python train.py --n_layer=9 --d_model=256 --n_head=2 --n_kv_head=2 --head_dim=128 --d_mlp=704 --vocab_size=5895 --activation="swiglu" --norm="rmsnorm" --norm_place="pre" --norm_eps=1e-05 --positions="rope" --rope_base=23500.0 --rope_fraction=1.0 --qk_norm=false --attn_scale=0.0884 --bias="none" --tie_embeddings=true --parallel_block=false --init="uniform" --init_std_qkv=0.0404 --init_std_o=0.0 --init_std_up=0.0404 --init_std_down=0.0 --optimizer="muon" --lr=0.000905 --lr_mult_o=1.03 --lr_mult_down=1.5 --beta1=0.95 --lr_head=0.00649 --warmup_steps=200 --schedule="wsd" --decay_fraction=0.632 --decay_shape="cos" --final_lr_fraction=0.0 --batch_tokens=[16384, 32768, 49152] --seq_len=384 --doc_mask=true --train_tokens=287400000 --steps=9930 --dataset="wikipedia_en"
Each number is 500 + 40 x the weight over its row's rms, rounded and kept within 0 to 999. Layers, rows and columns count from 0. Numbers have three digits each. The size before them is the row's rms in percent of the matrix's.

# layer 4 attention key, 256x256, rms 0.0617, rows 138-187, columns 64-127
085:522493540508428543573495477566530608508466525457588567501403517545455510414498500532445509508488543494510532509426531501443462541440513464454489479509467479547526457446534462540523506424501560
083:457502519419520492528527491521562538474513558448492456525509602524478451456472462521545447530469481540557466515434514518535539472539520517539499550560468485460519587530535460436468488499509460
093:566500495446488507505514485488489473479519464522503556549537512516474572493517459477533512491491515495504511498503502486548577521540511520499535491497492482531528485541515476533521458503502467
073:508495534478524510469499546470486475415532511519498518517468450506411532504502551422473417511494487462487528544490476516456540488520519542439463478556529507527570471494529544421438463508503523
086:503497571488478514482369476534504501411541552384552549530447570517517486478474478470484455521432541476527539498479580539432457524516508551470454518445445554517500460499526455490517503476422527
087:463542543508518516520512500476563432465462565462446487542562547505515492530497444556504465490506475562492432517429564493461537489461450554568522469491374480478497516566542508508474515576514560
087:551471431582491503546501550495554446544463561492521529536448423504420494512476467451482420494478499508441456537527511433507526454524499468429530529473525487489510415524528470526563495430519491
093:554559474441538447615483541563534460515462465510415495462542464486489471514440415486539584504529454542457468477454515533497446464516536456440537540420480525575473474519473530478460526453534454
090:520473592481485483524444484540490536445517528471447515569452560437441508451471489430499459521527479463461490542445525445564523552493495506433532493503479528454495460498581535477474527486502490
092:551468491496504569559446551523419542514534545468535496499596524534467510496461512534465528490511496544443572537529497513566520487481494493508508539490539432479443413475560512490504490475483458
092:507443506445500576529560517585580538485523441515559529524433475503541540473494544525470507511493453454521489496462474433488539537435514582530500492433530490482512482532529493581451537535439477
083:481473460477504496520489469506402521495483447514512500486469508587495458447463455583465536476538530380495559507503492557617489526499511544486479525495484527505473520465507469499469425537516522
086:554524454463473439547478460541484538483547489511426527529490499531491505494547479521536500469436471545476542453569451555558473511495497535480507490494451467503474473504513579581564478473485545
087:584517517422495542498472478521540564513534507500537526493581543598575493446494540493519547495488532456525535511541488542485475555489514572482440528519517516513488441484497504522473544459480523
092:522366526476454476473404502463472452465448468467552531469521493514428463506508506556536409492488534506511476491528514518518526463522563493510478404540551555523491477491490445503552521417441505
102:511496520513498512522450556451520480523506565421500472501491458480562468556517476492472530523421520514514567473508521469451507537525494511598467437540525477485508502486484468537500564453511591
085:518483575462501498543557513505532504449481455445490474558454551510449431510502453534516565516438506487505529499490510535495498549448539580500515557554507492486530487508444450468472484423452563
095:562372492531586581529534501498500520518456501513502453459538451514518515469544475491547429508467474494504481499487465529496535426426430529488523495545517412434485529467527473512554412512532485
080:457568529470512543501494430491621495461520429513515485585533481512462492525441468594503517483554496469452420522503525484482424532536495459480503459485483503515600553479508515485464504579481514
094:572482507448591490520448510468424503522504538551524488524498512466510550476462540465581463544493489457485460548507516445520514417532576479492498517486490504493489486564511531503635456494475542
093:485524489479535396410493530483455476544524498477453468528448532497604511541465448543454500470423449449594488526433465491476497515467493490538427481571463501536586573465502433475482540553447505
088:517422483557511444456451606487546496524460479494532532490475585536530525535525504483532517536518449473516533488481499545481509499506506528494460553492529477515458490562545496528432529450490477
102:510483506457529463436454473446451494406543426536542503510535557497490500504542481447498542432505515463505558530559475548512536481470521497461494516524522515524588459511528489477467512428405524
097:503535480487518600529497517532526503517502522481469477477494512528500511480464546500537516498510468485519574542437562552508483560568557522502533571492502490524479507524522552547571543457491544
100:529472548540421558554482515442530425555523476543443520515469493546468549543474536480473493487471484516583466519455478427521489527500519612522480482489504554498494555485477489524424517479497551
097:502468508502577474459514481474513428424443464506449444536547457468521535540523459519438417498502496511519464538467511484569492565483475497496505476520472506467481581479447467460536471552553484
104:564510486511453436543449538509460463493491471513477480584559499569518557505450457467504457553434432519450425511485473460578475454449551481472500441492553458511455515469523463504546440424448531
092:545444524489548399448434531512530474456518476562507507466493457545585561533543592468464569409499495403492515532548480501472496453518468515544463546491451533499504474508510505515542456475550503
094:473531416592484537475525578438501519476537492552573567503473562532522466533499476488469553421492478476527477562527464472533502508528506479489496469535489480475505533472501462544468447499492407
113:488450453525507467532482514485552561491500490591532489506471445517493476505435510513444574481534495439562473541555528538523483559497485530463509505501569445490465541528465503474433562501507521
100:455563468501584525468491530497498536461491516497570507525422462493516490459452468525490551538535456430532534437480438484461486583496523500532481516576457516450561540479498526484433533468553487
097:487559524503521536477503505487514472412543519491450552480494519488444455455500462528399541521495483496461533449454499519560466499487486539504499526555524460472546545457507527520495464500538495
101:546494478497570517467531414468420533499479472536437533396603531494558519548490469547472536457588511514586494516510462476443517505483496542473551455470481516449504551459440522468484490575503498
098:503485496475430483520513508535496494459534489547521495590516503518444448479513490506488476481537533466477525561473503514500566507510539513395465512515514550476454470466490536540419455453506535
104:504543511486448543515496497489392428461483481462512537537480458539551483509557533492494491514489480478502497513483502452518479478513556474437434455461575502555464462496496477447618484452404519
100:528450451482540470513539496574490504519499518571569550474562482567522576512521520521551555503500522556559473478541496522509468393548503513531540444462484484467534537474458567466533528442502556
107:518505451521536477500479459422481555523512555566434546537471541457469494470450490516555499440502488492394427516517461483504495522489484555441499491549557498497454521509530584524564423481486574
098:443461553495475501507508468436484503496532510550565455577547493486476500446434409462490505520500537530478493472523509503452534529495525482514484474518544472479509497496541501506498467529520435
098:523461532497547513471529487545445517492477467528459475464491452463492497470516500559494520490493508530518578438482492488440469493486535510441481524503474534471519556486477502485501406534572503
113:541540516463443506492500509535494388462479525463508499496505591477458517509450444515511468525520534488420525524397612507479530487496512485509489512460460556536548475503528565548562450520515492
095:559491443607509550450449508458550490504503449554540467488519511448535473525560458552560494530557515553483456463456455603503448467492458514508549559493535485516515473511508464476453505555439454
108:566567549501550522434552551502489454509452571491539503488506464557461532522419536449525487437469507559436527482545487508502451450435505500465512446429603509506485525510491482547414488462502476
100:515489558546464442529553497431547493485531582535511442451532512517447483513521526543474418602512542463462429447480556480484522493440493530488503493528557477545498516464516558511406498490521512
106:497460528467537426555422605464524554474484422499478539471478506495561486524470466473494535512478463539437480497522570482538453486466505470484460514571588513488439490543482550442495619495513543
115:472565447512498435453523509522496469508494565449551470545449487508462508454515423497546439483462481502539520493441513515472484526501480548486470535518590489482494544605469515480553437505487507
104:452523552446442505469551559545484553464543514417543548573547485499493512498459527411491468462467494586537521504570418454459547519489482544554437509436500542511473523460508561493505525419512429
131:490532495521462506530521570549449454546467516490445530471505524486515475522527496431552512510465464486438454556557454523526451433479553491436467504436536495573464436485565483488570519514446503
098:515514580528520461475474511470477488494456408546522544507531538486487515508504499476489468538495433496479479480450488504509476518562442562486441537521516505518517609466472501439460506591534560
120:459420483546448485486494470470522487545559531543514508527508492541444453390522475547487588489548565551491512438513467518470575560516505482504463498537491452450472509571473513433415458473578455
106:500541488512475468498540459503513561490491535577504509418510448485528503513568562507486522503560517419489428476511482571505456456487458491501499498463510506469498499413399475458441503509529493
# layer 4 attention query, 256x256, rms 0.0607, rows 139-188, columns 64-127
087:518442540598507493508483503490512457516522491532464562477588458450579545507478565459445495504500528512552516527471500390479482495517468486497509460493484460471513511530421554550510470535439516
086:475460521444469520529537521559471524539528509488540519468514492487485518507487496426446540478534506559433526460522595488498468517524527448529448577489445571561498361447519556518531526480538536
084:446400548510512489495471542570492494340421520479463535522452544499520490521504539474498436525604518545485478460521485439576492483443506423498498485483462485486429483500547462492557534481501533
089:529486502501550530489512458424524447427517551588495464504537489445505443398446540512509519452567548581554512613506503536498486494479527529545588499495473477460512526549500429475548465397597483
084:437525485623495450485480515476485555534543557485441467504492527492482493472484477483511502495567524488457490494498418525559511534526458496564447506555542511428527558529553514537443430576524542
082:516433462473484535492468487517485515476511466488453521476478506517488495519404505508554512551471493496567516495483519486468502433511505482444421480520532607569403444530459501495450519514524461
089:515501566494442518473475522508475499555487525486489480512429456498473534524488521382495547519489398522488555515499479446546460525462524612516466531573468552442558546495486483504462549518568447
089:447436421464504498505566590556491501462484516469569540487540492528511562552486497494409559520534518563522490558525485501412493476507523557520478536451543520534457434446478513537500516446552481
090:525599592505437575544512483395467487448509535560511522487483478511530461557472565483481502536531512499509458505458483479579520555524522501504540502449467493478489480424527526540517532465523466
093:478476536495466508485520490536540538528562517578495466509495567511445507496511505495415551482460534467539527457511502584528488479571562519493458540510469508608448554481434491495491464455511517
091:494464445579562460500535449480543455513519477491437498456534493600484508587530467506534553542499460462520538481462475486455514515513490461485475511502510508516504541586485557449521437549446518
084:502478515556354449488459573525563519481445425480491456476522508534495576534529471437512492509462453490479502503496553477449553445500537492485479549542490545516510545506529602509400510483509486
084:521487573497502498544519443473540479519450508524511522496408569500469436524474493505517504492483501513490504421456488473500436537529551481525550493481482509550458510551516484484499441446482477
090:493456519480466486490485445559486581439502571540492501489483565563542464519530546486497473525477478471508525484479470467550547474433509518497468440565436482498439458467581523559587456459461527
090:444517599537511446518452463507504566465535518553453509462555495446497514522483459543556461447508516554495502545499448595517497433460481474552484459448493468491466541533508444467583469548510452
098:493543433550584530496454477535467497461538499488478484456494483472521459443446585486422523537519520518515457522520561489396524548440462488511468499491537474430483455498525613503497478451526518
092:510508470546570544503462498467529515498573518542448549524565496536461468472479506483438494539550464504495461523406478443454536522608526546511446408510488483416521503462454508534481439553547510
093:461490486482451488500520555573511516592491511580506490477579487555488500498477499531512586468571521569486510451450430577488521486591585504522495551441571515524509500444480482454509468508515503
090:518556445483443458490468560545562480504497597467527483498448479526535502517513513492529513510540524546465497472546565555520493497451508444524520526523451540468533463480585537555507499443507487
094:426512471495485538492484465506464488449444559560470580523578503471542526427458425496511511526538526590512553472491467438505482393543461493542488457543524440525475517563507479484494402543471455
089:566548513475451554465443488503541499461504502473507550525475535528492457472494533479489541529522435469513513499462478535496509460453522496498465488520531519466479495434553507581476414575535546
099:485524496449465459501524511493473493505476548425505514529423476483501456477562477432486494565441461429471589533504578455465537510448561509459402439459491540538577472507482522519483546418480509
093:514504511480411562464541570439579472529430473516510563466483550499532471553426438510514519507505545473510501571573532509440459461502525532470488497513467536495455472510533549521566418513573519
102:420455499450469432510497466518513514514519554574544499496456520526532488514454453443493496537502530498533523489523538500518372503481461465499462443484488493472519511483475429467518450446504516
102:531503417553584545565551502540531436539516536477503530506469554450506404515440455514499545443469452534496479507468479427492558565502489578521528489497512498466465467426552560515514463434539510
104:584535509508440512528447453502500523497516560520485484464470475491454576538489509515516453538523411515523505498457523508477542466474539476516458431477430590453496589474474520588510451532526497
092:476522557453488529519459509400503531583474482552461527433485496528495517550498434457535468499499578510539523479518524499532499430484532454481476492456511493465468530507546447454484518468509468
097:482379435519424524482528553479532489535486530547510550585530532508516479498500593447481448522546594472538491599517470500486598458500497573404491458576562474549501460574487448479535476469483455
111:485528502499415442463472496460503503516459450498462511527469528522479510535482528525420533478503481485485493464481503493533567530533512517543540566541435484567505523456468553486574495485506475
101:502539422534498486545504443477530463466501514486495502548395501507572495539560533429566531491410450473445586463547508549548502479468452554513576521539402456478505449577518461458451499427506455
099:458493518567506450542520480667476510571531543497406523561493465468490471534528571557537482463469413500523554522459460529468507452566505532503487485514523495468499562535494435501549493464558544
111:459389462497570480566552501498492536497494436504528515573388459516503498491529565448443495484466451482559508486578528476521517521550456518500452542557507447452516564541460463413446501553527505
088:475533500551461574540501469513483491495469469487420467536486507491533547461412476474503469535490548510505447502541528445476449606516521444477538570546477525484547526529500503488523526482538551
098:552476480489557551485497455540562524467579540480521462444512474528385495511565477481478441533487509507502513467427569551480557462434463468466584447439445521532493509452522464508515458463515497
099:508449433500469468472477571519424450443498463469494560512434525538562463586491376501480497562481518443521526529524546466462431552495511466488478485497442561448579506491508551528510538550453538
101:496557501502566463494552523430448480454459528508521467535496441542452479512569479468484506521482441537562488505539551481436547416503551519495463486566489495430522491497515439555548464501545404
107:550535525525430521493520449490471458456419512497512488479482542529452601552502591498573465513560436504475496511447514480486490441494523503513414438477457473464502529573532449510555496500492426
093:540529476613549505535509417561520455468472544545511520473479503390482524473493508545479500484477469453508520474487462472514517508508479519543499508502510441495517467492484485512466565482513518
100:573506506460428535509465428494467454502532515500417483513526484575493535523428500483489504508582506513447561569469550496515513500426579552487458424488450555471537512487540564590493527509505516
096:527540485484519568542422552596472520501533541524498501549502481543467492531529530530567524544506512475503522470514453448458542473566550534510570545552546526487555505468513541513514450468595467
109:483476469529507520571525452541464499490546560405509528468486550503469509549489468500535500505425473445541569496513533459508557458473570541462489381514521481461437473431574599518517541497524532
100:523548502493474524473392464540394507456517482509471456430546424558534455450532468599473441529512450507459460478489537605465496469539473440451511520440458513448400524504501462490439508470527476
106:509478505512473577557459556547512474513492524433535434466475502403546466492544424493523494468523552515434480518449515550542482528520477471534533526468525528539451475422534445461546528486493497
118:475567403498500519483463461585469508496538541531470541527423558488515446540460570492478520535504531557499496521534479574512480483496490496551529514496422495445459500504541458571577421456555466
112:495551466575511495455487543530474473552510501487539471464480466557459545523541404582482474498574519448490526521491546520457502474527477500517502480445558515499517494494490513433511482491449438
115:529504504510514570424502474394454531565532518474529446495505472487467507521492497441540466520517482502495445541436497477485541493519557502456496413504532577512489516502503595586540457527513538
124:507514507492486480454427476444421439527490518447522480463531528517472505522504414476463435511526458519438503479487565469483496525499495511516496493450419569515540496482463598585551498494520534
120:464486503504548503483523517438479473471407525610402547521521498500529484521524493576479457460549543465599467471480532520509473499542493560506499512545507564497495512462500436486509504540487480
116:427461518527577497519508471433434472475599533514502496522502468489511561519519511415538530505434543477526490510485456465526503460516475463538577490513529439490497469454537410444461481469473535
099:555509538486524559508530512531469458514500479504520432467573456516464540581524496500480462518527467535497497514388552527513488487485622538481486499489544500582539479536516506512517524491451502